{"d_mlp": 512, "positions": "learned", "bias": "none", "init": "uniform", "optimizer": "soap_variant", "lr": 0.00906, "lr_head": 0.00869, "grad_clip": 1.0, "decay_shape": "pow", "seq_len": 512}
Each number is 500 + 40 x the weight over its row's rms, rounded and kept within 0 to 999. Layers, rows and columns count from 0. Numbers have three digits each. The size before them is the row's rms in percent of the matrix's.

# v: layer 7 attention value, 128x128, rms 0.041, rows 86-127, columns 0-127
# o: layer 7 attention output (transposed), 128x128, rms 0.0508, rows 86-127, columns 0-127
# up: layer 7 MLP up, 512x128, rms 0.0591, rows 0-10, columns 0-127
# down: layer 7 MLP down (transposed), 512x128, rms 0.0591, rows 0-9, columns 0-127
v86 121:538489478594522473460508493447511469566499439471504548444463505497499504576515490506497521458560475605537515425510607500479514479462472517490540470490494492528499480570447507510522475502436468488507483497463446558551459532569513570419446499470523597556530483530456442502455598488460534499474432528516526551486494498479504493523434470493517484491543496474518501517502459600492547529435
o86 115:464452511509489519447456505434546490575473513505479523508474423398524449541504521467513580576479530520447556475477544486512527520512481516515553590464536478487478475501445500492508569483494482505550410492523487533575429512463505509467497591521567504492471535520463488494443591524432564506613511488502503466467518531561492481498540542561486464466488506562505473511539556531515508438485
v87 112:434485541505490517533495530527461545497498500445539472527570561473483497460454484512492523516510502562418476514563531469531434504543523471469545515445477563502479526487485525563505506466560415493547501446542489457421418567452495481519464506536512419503538427469506472480561535520482559396510524518424505485524465490505472518542518461450540495522450591460504469511473574495517469506598
o87 106:480445437454458423500483544580456525530530497555554537574473461490468429553447428465515487527510517504479468448529380501449527528500583545504542479472552518485539495438495478471507532550521465486538587470500496498437485471543462471541479444408495435499569520464472497499536499488569537474464525531496503521461537495487541446575473493531514449532470536459463512455461516504553478465477
v88 112:496458586537514433499523553519461466558504587487565574482534544518502457517446475515517576500501570508491550493517478486513540444487468440536445501494511473470536418545460437472417497548522540540459530576480424524499511514498461535551533447479485455422486549493539484553511444534530486520499515532579481465531450467560514428528473461528534463459502457481467458524453452511534550456494
o88 109:476520530493479500436520483565532540476474581461521466451502563474505521472531510449454552472521514556423545419543508504504452524507530429568425511506511520510495424505453487564510541520491516497437531428487506524495495500497519483516495515498420526465470529515601501498485519537504508451506451516554427485428450444476527587503472555505559512600493440461435511437499530484442562478497
v89 124:490563511520493509564536483486495476441448515523563487515596478512512493463547548535477448504398528534527518522369554505501587457416468536523502516478568573466498574429467464478470456504512523538522521515517498498534515483500422454491500501457518498510499554541495521470540519517511491529555460464509544523494575465554502517453502545465456490476473485470544449496451558594535490443553
o89 111:549449510462504460564492496484539573525557463490516515580513495540518498498511546483528458498528495547439532430499620514520591479472434467452472521511574497491454567467537505513462476574542492508525566482469486508448499447535503477520465509561490483526425437496510578527463530506476486506508457507496453569441493499514500499466434467453432534548487431439524433487471531481556494576523
v90 102:440465550469435471451531379471498514549559490486549543469518512430523510524525492469540492465517519438510515472543471484541449500494480483442512464455533555558520532538515421433552495492507509469552508484415510510528518505484537570436567554465547510479518577472486485419486503471549424508487516485451498541442554442584476543534455458496567477480506505529549499583477536476493476504494
o90 098:510506513390582504440466424544429461485463510482491480505545462438487501513590493489495507457486515512506491557495465502521449449536505548510565595525531539519478523490576506445528567546493526488603509498547462539551462431496515455489489531516505474523419466500474502433490480555514519488445532443488493446520503493459504541474475568475467521524557494460460538433517513602494497557482
v91 117:471454569546528532422524540484471494521469505512459494508510487457490495527505461420462529569531524501438592489548464518515433510419434527435507555547514527474515540543504529524480526446494539532501484494495424495565564461526481528565467497516465464451472510553508532508499517521469582501468475526495506394581477431583484537412449522548521502495465510414441504508540508519483469476503
o91 109:462421475519488522450509470442507458438524477451557523474524515524455550551497526476563511472543520541478508486446419521559467496556449564442480495512544523497554472580481510523465423492497528493485461489483486481502533457598452497512525559532479500515517436483497411513538519485487494464461512542534560472545527464531521493481464511536548533608486449391452468449522523504579564462490
v92 114:491453496499518466461530511498551554547480527471481451446479500479538480514493536444540494530518503501486497447470582467554464568479489496440424494536495494469450514494523467541501528538505514457479481520452536499524535436433415457464517487542428449511508594488540466570452476500475551446579514496492539547501571486399558558506424487516499557534493463397493483574536456495473476479547
o92 109:565449538450504491468515476490568539510555523553578500473528521447462436558515458488613508483469534480467555497448521520533508522464548490487589427573491457525493488509552517504596467467473446507446487561505581481498490424506511476467439524570536502512548486472534514518470398527492488489524469534514542511521482453532498493495463525477493505465579519481471460506545514478395506434508
v93 121:473553486516515469513495565487462533496487488490466520410468538452507540546565487510541474450527547454496457450511510457585518483579469562517527456442515491512528494530521475551472500534506485459444483479437531504503455555570559496556526464487588405471462472514543576497579509447573482485441575499515517480486515545529497440501564459511442527481523444548513455483481498564472465425504
o93 114:561487431503553533563440483544481438496483532504531485507491510499506488493479529446525449491540509448455520546507509546522487465576536500490537476445482514474558491412502464587496480592533533542422391431463532472518488550521564532536481529493502473454456508527512586461510514517482502535502526434609463467466528471502505537454520523483561581513529574535520522485462497540483452518453
v94 120:491479573485561527539476463421543488538441497533484422564516486447525557557466505474411512411492542453514436479520476500457556436479476460476508518506466403461577491500438503464527530538489497547445481487457543513432471525488467473538507545542509459511468536544543558490496583531491561454558457513482481545526455499474461545521516487483449427461518499554546549480549521493528445513515
o94 110:513490516507453494429498537489579416464497466506473491506416448529503518488551481451445489492540531537417486604552406573395564501529461505540476478473484445557521512455538484538486478512532470458540444508552558515481507498499518515542474475564547534561468511542546529498544447502473536415498448527508534463486447548563500528445516416492463504500521521510501526487453527533521452484497
v95 120:466438490468537523528389447509460490455535539566464480526475504453482451515499494515424468476533443439604490506458448446457529478568484511603455491477499554508524472567523560559443503546535518467533528508498499552511584511533485419443501536554491471484588547512490504506553561553528524486489522512503472432473427502493515525498534484546503484486536550510487467552499483514456527477440
o95 111:515464511501513552520470506490462428440455490570557512507427508552549534479425488520458512496428470443511514478507480462502514513478490450529480505434508531544432452468505393529457478497529585450481512524426523587478559432536449448503623506544501548445481497474519514468529481506481532526481544551426499452515542481556520531539528488519498474454494478510518546488441523527439554455479
v96 113:537468495484459458489525511474569498519482530545543466516577496393510533483444463560523524485552459497531524591555526484568510576465453464525465534503461462542471468479420565430419466520434550425531565477439466490475487427538527475406480514550481536543479463511544504463481495472531501516464483466512523537439532471458502496558482573449527497508472506545544452481512513530487494498456
o96 110:505469455520500543501514470497454587585511529469535450447542442476477464479526570475456509493513539582610420523510467476516581545524495461492504570453505476496534509477520527469466515474548485496533470522488524559492579483505498480389509449507538481483503479524499506509474541455541559466494420540517464487457469515538575484543460469481521506492554501499511515531569456592404473551517
v97 118:493554472547507514498573399490449544455464552567461517495479578489498481489461520502472460567507485502500501438463456469526528573426460449517526494501483478573519476506448499531479430524499469476515508517496546479468524482501386502592525493526467493539505431488590474544459484487485490498420517550436478482443431483539552474515506494576568492575557530462499538475510528487431488481496
o97 111:527524460460467484485528457474433555478562531531492407507496474471553549502496517459557496497508447428534535449492488475503415516561450504491478476455481538507550552495509546436528462458474506531531476517511538543470479561551348522548487523477561522486463487463471643516509511493450534494494464500518538476538448486497553545499496547568569545551496518450493529532500509470522550478498
v98 116:491479544498537418568510468522517453478525469499497524420457524493504503506544509432478485530480489505478515557474501470461507522497486423526459518512515490425443513472492521486575477594576508482531507475502537489424551467443542526518545488504531439419453477488522466461485512384500524469557492480537542521539499543525538488471583461497527554520589574496598559521489586463487498510472
o98 114:493552553488484551593508520558479468554549427491527458456556473505451446511538465537509513475526504499529504452486480460501534435487479539533501525540512468524535471453515539495552499485549522468492495442475466479529533542525440525498558464497633538527507445484564524468582487528478492537508549491508531534478405463435504546491520476502448469469511447467452522574460627491519433532482
v99 111:498545551505523489482522557494475514498432618523466428483497515495535476456432528471524513534555510468489560488530536525450451537435520566567556511568413530449465478520511531526468549539477482473516577525513497429529454442481459472431547440374505509539526507494517536488489487517410505483484505472470552503474501495539447501543560522503476494472532494464476526491436497504531429551555
o99 105:492445411482503478533552487493465537512515477549500462465497543485466555555556457436423569472512498581420488483542564524525446570452520490461457491486544493531544490511492512497521433495527442542514513540471539509420520477509509507528464508490561445427553490502530485417516487552457484498542442544460504517555538541519489529474498582491475509493481568441537504580455488490460493548602
v100 115:542464520515576507547504465538546430553560475572461458433514453522473513486513473445511473427498492566510546529435489548502557486439451559495504538594540497489461526521568451442504519460470487428516510480529507474533488464505463485503459491552524439501531458433452486503557544478518475462466505469428402542486515522531541567535477487544520471453547471497465554475506560426482469482447
o100 108:524585491463542615513517567466504470507472492495496548490529437532561523432506487559534524480467554489527570534446470466488521476427462470446511513522553621522490443506478507494476507487474420498494545507488428529473506512540499526546464527553567490454547458563479463504441538520443526473464474519523547550571449575416497503503501419486561537520474484524501516486483512466525463480512
v101 115:553477492470532467510514460537524515532506495494457551532589468445558506537500483492452423488460535558489493510441562542561463528502421471447563448519478566472488500541534522493506464514519460494517453598403436521519510508468572454531460488470408516510549521510452500548498481566554494435469494502526536458475555502420461487475489516498536542480514465464538441494502493411480572456520
o101 112:524489447539551473503421480516491534469516509503521530539507501489509453388530457552526471535542508552500479504427497425499538474490461449436544553489513485476513449523552509533559469471489538492500477567515449494507502460497457503528496464485479459545534571596568495547487476527533498549513540492561504438502551520476478482418431506502470550492571470508451518479523476531473641443573
v102 115:544612464515520509526526440525507511553519476497504521439450526478452553533500494444552448476480525529480519556540485499422510498484524546452499506471487507507456471475485423491560541511466499548457506456445521539570528488513526547546483525505491478499559470464495500422511560500405460465509578556521556402423517477530470544508416472467566473529507515565529484564459519530495498439563
o102 110:528458529519510499536462464477510514557469536449504505516499511511454584456501446401558479494480479484527552520408515467398406515484522486528487508446467587497492524474505536547509484481502490441527481480535489546577465518502505518539402500472498472541506483561399508429437461485476504505450536490496536484451553496455484522518481527496446428499485463497400465499464489514489430564558
v103 114:557478574489478483550539493507493479532514525455508428487555507518541540445546412522490420433534553496537524515489397517447486499531516534458541519571452569472480464448495499462433457484491487535513471480499535491537567538476513534470480476532550456529466439469476528518514529447502483551540477598491547546533506511489509503601487520542507517571450506425538457494521487560551426482545
o103 111:492521520441570450545497529524458494503507501457510486598513557511558536565551445514521492499510560454517498452543473566506568450445482570461461451422502532542537529498524474493433510474442542473486490512512548476505448543493508515447496460457532489500519477534511452474484517522496455464540433612585522496454538518382553528460500501509441506529451435526512438515502470519434502496533
v104 117:494537503439488497415447566452487466509520506494541436492498508448470565500487541530530460433514503461496526475499492557488484438486571536481522535445492420482448512477464474542557566452547483482426531535555495508482617498543504509477553460510513541457500526532496405524457485537538440501579449492491505513492528477548583422532475436574523467516482516487515502456556540508505530561452
o104 112:557544452471497490465464485490532498518496483492447541507444505451479506519553599606464437446445508470503481442503488544529526507552531588523421529533417508536467480524535552546484493471480456508469564493564500446515472456593493448534457490540450523423469502523523471460498502477444512506511486476444461561497560490425531499494513542543481475469484482518521525598542586492489451488497
v105 119:506461533480544441488446570564587502458452491498528488462532507500506411465464447534540493490452497545478471557565453508568520504520489493479470500488520540507493490440549398532496473492509464480550551502495564453540483477505466544514431473485492512463490490539506449502485419505508528573487451445503539464579489447472438472520388467527471556464565579541542537449551456504505487477495
o105 119:544557526482568483497545517528534473467526512532484517507494494472527508497509446460484563618510577524521502546536538471529473553506523449545477484477519466525515523506503489551494510437499494477549492530464513454497480462602457518503485442459439473520475450430551426616486566473484519528466552472607585563458535506514482497526515490475521527489519516473490515546593528463440487547431
v106 126:523517573562529481455541454489480504450491488495516504423458483447582481469494510526523522435538500550520483548510541530550476474526508425511465451479498514469519476534454489498502510430530506550459502502521508535438538424572576449457437510503514422465562526482495549451479468546488508453495442496465506533433570457532456454527558568567498446551485489499447519499488504490414449476597
o106 118:491506475430543535450488449517486534475553440482464531476491445445494467484515557498463522430469506506490520446544445462459531431546544420461498478474546551526503452516496485547504525512566520423460482497526522492488539485453547465478506534497502437538501466452495605455438484473524461443496563502529510557472588519492472449473472522498476422571490490469561492568421474457471541410485
v107 116:491466472444528505543505499496450546480500526480469512573432482518395557405468508535528574451504521504558520506536521539487493579452513425558461495473538479547524498520554464485450542449526436479511504501494387492478534497523517521528552508537539532517471511502503472521530524541500549513419600559542526502451493535447567436503527490509467501440539522470520475465485514532390532471519
o107 112:506468429499489507431520464431452528559485548444421438550426497553511469512397513521585520499542484528481508481500500580479505491515486415529490592490502517506535525503484490587487521499517478595462514503512481548479476517438483494475573473570487509485546508496587470472502466494471437502433596458532499487510487480494530454574533476568495546451468506486471506495490513458449481530459
v108 120:461476517513495577616451519509435456550444456448466468499550479500558465498491496515541552410504547592452546507468474475499482502484456472525529494436493508496517483512467512503534552518468559471514416465518531539492544465438518467471486488544491608499433493445454579489438474506442477442543516529518551476499524522534540589501522459508562509515511481491507491511508414552471492437495
o108 114:496513541455424522533480503535537492506556470538526517509470543485558516478454452471620506460589504590520502456511509437477536478535502486513482535451514470430410515529473470445545573527554474533414500524535524482509515488541577478464513501485454601483517510519468422425556509547466532514536476549498538465535543545478517550478507454511458457553477509459494486504570453483487443493490
v109 116:505493397469494477447469471409447500467470519426541508539491440499430485523432554501540434495505510495501538502498488525589515484478519485490490520525486527539547502530538488501479416576506523508522451467533446531536467484450472577539495504456511473604423504406493480455575488496472522510498485498498532520513520436436456469473539479510539562426586480528501490536482546480424486548522
o109 111:588482428515484529568489410482556529438457508524488439560516502472506392559479519490434550481452455489539548521514499435513538521435441519545592541504451498506496573533471442513463517520493511492490479450526415499554476495448443528530464476482442465506536455506548512517560486565501427471502477471467534467495485552491492540586474498508501503558539491450493492475494457455527448465474
v110 110:460487567512534509477474484483591484463555450496481539389541488483542455504464490531444432575533487478484579505478501519409503543567412531556491544522498476501485547527488485504477504419472507578461513492499487491502548528502413462500576506455511494479523485513509496493422449504531513504560497540564578494538525513432517464515530495433542453481580494512435484478502526523448494479569
o110 109:429461574490549518550519453498542470370484532435476583570448466525516493484560547456505510482437519532497516498498492519463446510513567557542459489503494544452513510471482482477482418465540492560474475560466505543471459488550512445401544469468583576482522565459505569524513503501532491544513482542531540569456472479479493502489506541476484521485558501449470434519445540488520497477515
v111 124:535534520506492407551540541482539543548497502506507502487435551548484428469489495519481438460424485457512538396453465506564477535496507546507515514543552562581476456500453506430515548450397457427494529481534523543484461486437551496464517467497509441431489521464421499482519540526488469545530476443497498479506517485520496550459535535501490457513540451543515464567535477581563472490531
o111 119:510428530497485469590526503535510446589517478489424482504537515491512500445528516529497562484479531471507567491500552561551450476546528450522526491501556526569429486445581492494509516451520481490454490469454545541523486432515559561445506462504504442496453499552474468538541530541563515431497522563517535439538470562486454539485439552496561550468515453536498513488528437428569486549489
v112 113:464455531455519551537529555531435477540547480552465549516456516469430475477493456572547497501543527500494493589488412531476524474415518525468448561459507523486501475501452484515457515456512458517560436476502469463471394485461485515491522468473511474534506528517565537528556500487595486487554427547481509437499535496451535503575556543496433507574513507518441523512499487442518583505466
o112 107:544540542449448485492495571479446538441488475470481551485500530513482422468509445549522504498492467551483556574517464551434475453422474525550461530493483517465497484500481528494496522511466487546476519533494463488449512468458484570449581521412482445474474438464539490506555483424432512528435453605530442546449557531523526438488542511466578486540498503513451549440513488479485458467525
v113 118:457505472525516596532593482553499513505523548502384495541520554583596532535529478500519494419441502462533522473518549416509428449446483467542494536494554495539526471451544491511495451526494515498482497497499517509545509490486532508456510554503489506492479536498427469470501518521510496529511450469506528455537476439466532466618516451475510527521591430448470536458491490562454547549475
o113 113:529450484527515556463552551426492541478491480459482448547453511459549556442519449565521487470491423462425497416544543472463530539526508555537605493482511483531520473469448514498542502484531522463450491566504503422502504503486462500409421544473453512474427487476505520431511525546484528476515472504531489494509466527463418466508589505453445535517480544488458512471537457535511559549442
v114 111:521558471401524441561501491432535461494471489508424492499523436500441496540502488506455531600416469466543483478432562476524407522499564468500547615470444491502543466528501475532546466494485513551572559459505478511460527472512471525517461491463467499511537526467569538545435514472464540494467472503520538451514489531534483490510506499535518516490570492523434442478474532432491416482509
o114 111:488493524508446523583506437499479568490549438552438475459445506435455485517476472486511444478527508480479487475440526483500536546480463510507549484528441540504508422494504490579453463516457550548517496551573525523415483520497532506550540491471553517579486487536555474499472578418536520486457460543458518459522505468464446546536496541511488496517607506464511446529464502435516554575425
v115 118:524480571481487566508444458558478520458489487494509586498559494546533541512538469503483503507529504445551474495512528454498582489449547508487521497473563462434500449494513507513518449479462561488492464567537541490473445447489506599498475492518431461496439499461498475452524488460580429490528521552511574422508494543538471488529548507523462506564534586510423474514453456383483483489531
o115 117:510539598467546489510535418467456482459551550547484473467526506515521514489490493483503503462484505532507526507447470522510524543542556496501464506471533417512444466491473479538551494485497551468522585497542483430510491490477549539545464474400518525488480408523535525514516440434487496552562448489537472530528470555501544482593536446461442535536495574569427524458444448522546549472561
v116 109:505497512512509487558487547481393511484506532489504581437474479487543507543501507480478502506463460488528558487469535460566469592515518548501519529428511463403451429466487491535500455455461464473432500565549476509540464572472464476470513559443489520531522475453494525473505469492458471535562546504503435474534555515547481465570445525480493559408527474540529558510536533428504588521519
o116 106:475541546517500472501478431518502510534500569549550524517479501519452525459529533542459494478583467458453533512502460505542458526531440494595528473520456534519458539499447432497587585548469433516466494531438483510468542555564477455537518494432512443523516509569479492421473562505477501506548508537545509578535485538512490474565454514475439582445584490474545475507490477501479494486568
v117 117:412502473501509523515480443522561555528506541528512471509495566507513491471510468508430527513534608482512538501516535502505478457495506577552509581457454454608409472537562495504495543492503458533519501584481487509422512490485431550526461549497489529480537474489474512461485476438453455521498460457484474507528526501488460565474601489553487542553498456529551408483481546443519493489566
o117 112:534456521532520540499490494534518437516433588498488501499574554501523505502418490532450539549488484514474496443506461493499505531499542516477487558531508570501548520550541527468532469507561436443502551532567499431386408540526530564489530447432530512536494516520466523532504465528468486498423505466456448400563543480520518550515487528465509486547548542503544411553506510482492547516532
v118 111:504501501445548501447481523576472514470521513434503523524472480479531462424540514454466598476566515481485412541518475555490553520519474417487520511523478536515530533560504466498502563476448436483500579475490472408559548534405538497463503420473464442484518507473565556470428503505546514490560494462565505515435442499486520539517482508489495499510472413497491570508542553479469513461490
o118 110:467489503485510444473494552549461531474572492440515550445489474462529496443521447510468530432461541511408472542525419479473489529497489470516512524529447554461450580518543576528614427475430544542491459473446519465563531469499532479486600459575501493493494500572507477496517518575514482541451500488479535501456487468498456471535531504508524543528442570465527467520438495464461480484522
v119 125:494459540541514527457531501491472561492540580425468493516483448537469503408506439477516498459429434480554444461505505479504557520501471462460514515469559517546513543452505468557568535454439510457415512522499512511428498518509473497514512495480540494492471457477524521511492509511433532493508409557505541510454541512484427568504535592518550477489455547498590475496454520504580585467442
o119 116:534452478523533412511495554514513460469502536455509503476452463495515499481470488544502486520501578542514470454461510517516498480527467492458557495567497431493450565518506506579561542447506468501551498428560510553513527557513461533511472442478547468495460535443503581457465540519526479456395503591537459574503481431534525518501552601513427439491454527522539512432498475460506466476506
v120 112:553505543520450484541431527556559481543482525530507539487492505450508495541551551508458495526493492502476526487490515520428384475531528447493574581455531490482472468446491547503494537515459476563488483537555550586475467471488502523519482471484497403505500526468545416490509495474517519488523543552415458514486476448508407445484472515490462520485558438553525545557500454476471585456424
o120 107:497583595558544488547535462535531415546456428472550477453552490507538511482487524474506545531498518472448495471473433503465527558536493528548566493384458545486517485564525573485510540505483575548445512519493505506505513548491422520505521519483454476478446495486562529509442430505535493465516525587454501556559542486494466488502423478472512465481486489552500536464508583490541482497551
v121 108:579549508458476529497480502509534517588545541461465553516565543518501482414480452510580506544509464446497505484443563479473547499447498555478521452446451547487581459551488510518497503498542523512436555458498453525474550514486509485561473486508520513510535446484519396380586433520498512528535518528528427490549497459438495553474511516543469484533413464478458454508497505481504510503517
o121 108:461462492508492494492480554528490572479513566440520481526518541495519500500428524502454535455461422472543473520543464574434539480501475484538494532556542534465526426534515534553491488490423491497541576453474533526523458500545493604495437516507481527464532536500549510554458461494562539574515477498485584526538494507551505537498489575513405531530511475574524478499575470545582462449471
v122 111:520564545499479481496517520483480427461546466488494514521435500471524506498510495506486473454513537519452567396512528520570511485484478465481495443446541462509561514523583501545465452503488538533515507530473541561411512544484548498567472506497512582488536522500531518470521452485493583448548533443483479501494514533445562487550492564395527513561466586467484501542438485547567415493453
o122 111:439496459508457435495515541494461454487537461426482551482454508532491484538557525602542490521532546481467529472448548412495522498521479439543521487554484443497503452472547501556455476580558522484553426459505485528498476608516514531439439536506425543466520485432478503559526469503529519534558547483510542418532544558506550529544474511465494505565513503520525498467520557511477438483535
v123 110:540482455556474496479537518521508385452438560514449495513515497501447440563476476462458445521479467514422465534421478523475563441537513477544443478471528553507504494566472479493402524508536525508493494426496458478496569516478533544519514416518511586537535536474486508456536457449476513474483600553455528498473537514498489522505450504590471525477518437503522525505449481539457478569484
o123 108:534497420596472513524524415456563506468514457616533436492504552446566451485514464513487513513494435531453503533487466521504516445421511477517408453471498593482466486538450490486531503536467572501550477501452469551531514511502534535472492481529505570409500495458465480496476539485495490522538519478506476549462546495471469536496448510572448477517462536419476530449527571508447476494520
v124 108:512489521434462465397556507506482545496467519461480481508534465501453526500616482536458534450448545525450463495548514565561509485561492469532491482568466524460435488460496505484492562453505464534511465519489496564485483419496432468540587567512508484496520478493572536424513454515479504501529475555551546461547446537523540483546521477501512418430493517504480498553537456488449473592492
o124 105:474438507439513485427559457518574562507502538456447469554555445570470439497489479505492448490557588540523451531423438504510531524509521464554484400520443508514526522510485495482557462520494480503410515477497459567438470447505504499553513518524482517502459437477459500511488486577520488468549502537524500460467561468462449515466601494496484466459482485526482581550471495543563537510494
v125 110:479510528573525494584494539507544511438521459485510536442538422494483489518544501526555500431484496462520515526550557474485461491490482449504453488425534547465602503502551524450513487460484449529518462485537509433491493451455485441552569470401486467492535422514461463619491527435492470534450507500534486473453549520538533500479415518515486520517508485547531482532517482440526471597504
o125 108:436506488509489464537504514494544533509520457514506456553442533470418518390527384527483547468458469541508541520510510512512482466525497525467552478532530471461455519609523500457469545467573468479510513451520524541500468525472549476566588534463462497465487504508567524514443539484525528467452500450573537531515544477436552431462482433480519540464531506517531554435441542472460449532504
v126 111:445534451511523456454497497507511500521498437496426523561548554536511468497521547518539419506488591471494497471559508532516509490484527541574512481564489494421480487550456569488491567496509500519435488467532462409557472554526526479442475582461530419470503534445496489454452404498484487491534476543439437564507468551497471482488488515476470578457460551537540558542504495495523515447473
o126 112:472507557513600478490557486522485480465469422486554542544510475465525473557504494453441454468493439483496457507554536517577513524504528465496471504592445536506574448496505572483508552552513454578478494497463467470576524507569488523542525511468447469536537487558454534493534493541495621459515593515492457507559491580511511531436517495501508460458456502535482460454502507504465550471475
v127 118:527524468468516535413464497492483517524460475521491563464480440502501462581560517616456461533509556488490469541512410446460469494456539543504506463530472493507454548452566425508469460493512475524545499518485489507516578508481534531530477517503540477465507512471430508408567543498562508475469538457488502585440477504528455434469502579487461557446455521486551539566532511490436536529497
o127 107:511542506507461581490431490504488478543431507511488441551587510522546550586531503531469413515470493463478415543477492499502530502456511427508506533500513492400548563538555530536501506452473536548525425492473477530546488448537589484526498522418506463492440490477460516512536442468509470506507565532505548488498488549492436431470540456515523566511499447421480499467455521484478493441542
up0 104:453425472517567569468549427504458588471578410527507524504553543517540565446525484504425530461514478527503467468491491509517550492488509546396520508433379513575529445556560485519521470470534478473491493471506519499498499556485436494525426524559483531487507495458530468503516516531544471469467464490544519527489421491528559502428583545472530481500498514496476507470502517529463458515525
down0 103:538518509522519458541549520462570468505509463502462460489510532520493478518537452546519450470520485512455543507465474505569507469475482483524517489435464513490487477506462486413520427434535520482492484429450550414425541534548413493513577417593489517605473582498463516470450584522459559559521442544487432459496567477455465521493464501522484541528509503529500480461504490488511483459469
up1 090:454454507441589464530498512557461494486514506457498558537513490506454553514465556418461511488468503444512526562518496587504531502450503523451551496465400517495568465481470474524523521443522516498518440438469537445564534519487486509467464541485502526551546580497511508501515422511492560511522440529550552472466457514538494578501594530500483455550462455477419491531488585484523527555512
down1 092:535543496533507524465524537412530521600522501485431525470460537539494546504508498520518528517554503545502488524520585478485457517510448481475548469474495484561536591628482486482564490550467504511479468466436452494472496494511572512502524540454474542498541499449497457479513477503500530562572505511478407498623491453492466455478519478453539501529461573470467480411528544517477456536479
up2 098:478517524532513489462490479406504482566494413404518418503503507552491468536529493441508467457520506550530462483516427556573505410468509530481454540509466524493583516548525472538494506482502504505574515557499464549474501456507545526489476540546539505547522530474492518493541444488500532487478537459452452541445567544529556528478518502523507502590501415546503454554428469460463452587516
down2 102:589531484441514438518447526520571521515499551543536466487481457407484528526444476491486554496514458455493556509570494472508456559491535472520486463490496448511500545483507478520511399494475518443433516452500543464544542524423468516548508460485541488442499533564485490568475579533524453526495471517418455492510452467436465504493552520549448542453484509493540539546526443571435498434540
up3 095:519415532545463455543483496496489575502553489508491520489451547518463508517518502411491545472589493549517499486464555469447466558468492507515496448506415495511524511518496479453516504489490475488483560450484533528543449544505461532463495496491530594550460539530472482478497426589599516487540462606545506526456513477462510474464480595484480536458536462559537579496406510505529488516478
down3 105:473518446499561447516505469483485544413508470539483531521509541558534514463496476472577474509463458542502439454562484512553497444476517472515459441463509448479434505564472519497587601460518575477519498466557460524460460488532470443517480508537483462538465464607448472531514548499423503476477477490461538514524416497509520458503454484545546445497516521518507522483459470601483476587498
up4 101:498470525541533492460522510484469501488491455587517524455468567501447464456562601460518550560503517481454525514490544569546537449455473466489534537498578508537529518463466354458522466528573499494450521505581478499524468499525505556487511495509536450499477470559567474507564467450487489474564543440555479523495504539497555461487476539448493455536486486467401459519483526494546451489478
down4 101:509426464504456534464527465472463490510539546515556514499458488468492510509545460457547530532402491533516549473471556513429552529537513598499436551464530507454496565567494488514489460457502475528508415554506448478512442531495468545447556479474572592497454499454507555517496471440511547494532450552504480442553486440443447496528493523563441560473540544464525528483487459464548462508506
up5 099:479530573551463526510475490524443478538533492578544466504453490516498512452456498433498520480508535486494466521454472501471549413554551535464578541534462502497548421438471538472575504496476512442524548477471539453465471558567551541500574439471519567445548452489506508466552480459444501451490460465533435502545477501496561539517487526438506582553495508482454420436503484501518510515555
down5 108:470529476568518474455549495435462516526572524441508541532561499516494557547520481501533513549427489438491505538506484501540428522427565472523519457549551524502411508502427528447544572472466537530486498459520516511522446548557510485457519540488542511584523471412503517517539476518562496481498444555499512500550465487408510513512522544544496536489473496481558621545513536485536522469552
up6 092:501477534509544532472505462504439553484464580453522499526440471505474564585568505465456474546510492462525492458488529500486437485477472501441434492442513573551510537527541490497501543525550499439491579522467544584492458471521564500518454490509423533519440529496479443517608494485491500444466512550449483497526524464437500437445541475414508497510442516473445540506451516540549451557526
down6 098:531532470484573514558455401502435520495493480468508489436556515466533524537513475519479459512507540489528531543574507461514528503505553523507497533512510530506508525459427566501460516451560495583554475427511402489476584544587528491444572560467486451500510539443504544574510532469509563599484517502450475502507443500535538490479481502491484559465514504405501535481479483453512446525513
up7 096:537486478530428523446465500469509510502503515532588434479498449461471456454509497511376514466535512484466537499525470448502540480503425495542495542560472462516492472471563530539545464460470580530465588489492549546484452460503475498440523509534519510516388570524452530409462431429517528483500502521535518512535568479523550484522560573432483501515449520494423499522483488502507475488499
down7 100:472498453509484462522467472507438488504483563540465565494411499504522523525528496529522589511456488521468483458536466471486485573553555596456518527479548555491475469568448505529464503516490477444480484515433436527522514509543484433452468562469498570516485559533538428424517507555481570526515458483559463575525577501473509503493456530475476549497468557532517532519508530458408477526425
up8 109:474490516522528439562534442490503518463545456447485547497476579515517494438482519567529539508517511482548505528476480498373578550495442529517512538513428557516487563587498530498436477415530420522420460410510561535516522488514532447485531484479448447479520533445509483484499496454527475509510553509543454544487523412534527459486502476542509547483495477507535520510582490550496518505559
down8 110:454536555458548486493511461485451502528486500552475395534448439538483521525540542500456432460567574499483503524501465492554500549534490502500492485524473527487559449529499413463518550494505528523420519540484485505469519495491559512467414547460480561432499545385496589482452450519532465392486461527489523476488520493560460503534470524486588526536524549525533486480451495522507494442506
up9 110:422433550468531497487538534502515475486477464487524500458508571511543548480447520420531539469419479494486491526472500535523516482510506571452556507486467500485393484537515515454510493478475538431515547448524539438505532537470506586516481440488454497496533496496509429501489481508553540638506554463475549548505400492499501488459512534516529472543538414534484497445494499470579438557492
down9 096:478534519536507422528480504539497432474481399517516547529519492630521423473495516528564465559517545525440400514452508445504494559474500499551514474492561603445488477499481514517442482534482517544489488503461460430452490504491532442462515467477522565557475531487521510474559492471484495493512504484468477529550465484488510550592476524484486522468509546536503493531462462471411470406543
up10 091:482515485591507523578568462522545438430488503464489514461450485489468552484498489452442529470569468501562522479579460503483478479530513509488587425486513484576494530504563514520471469476469542446518530477527488491479490516488486488411506599487434535510491545479466526407515456523445484544479584468542485521492547474504504473494539462558492451431467460448577552511482546469540534554487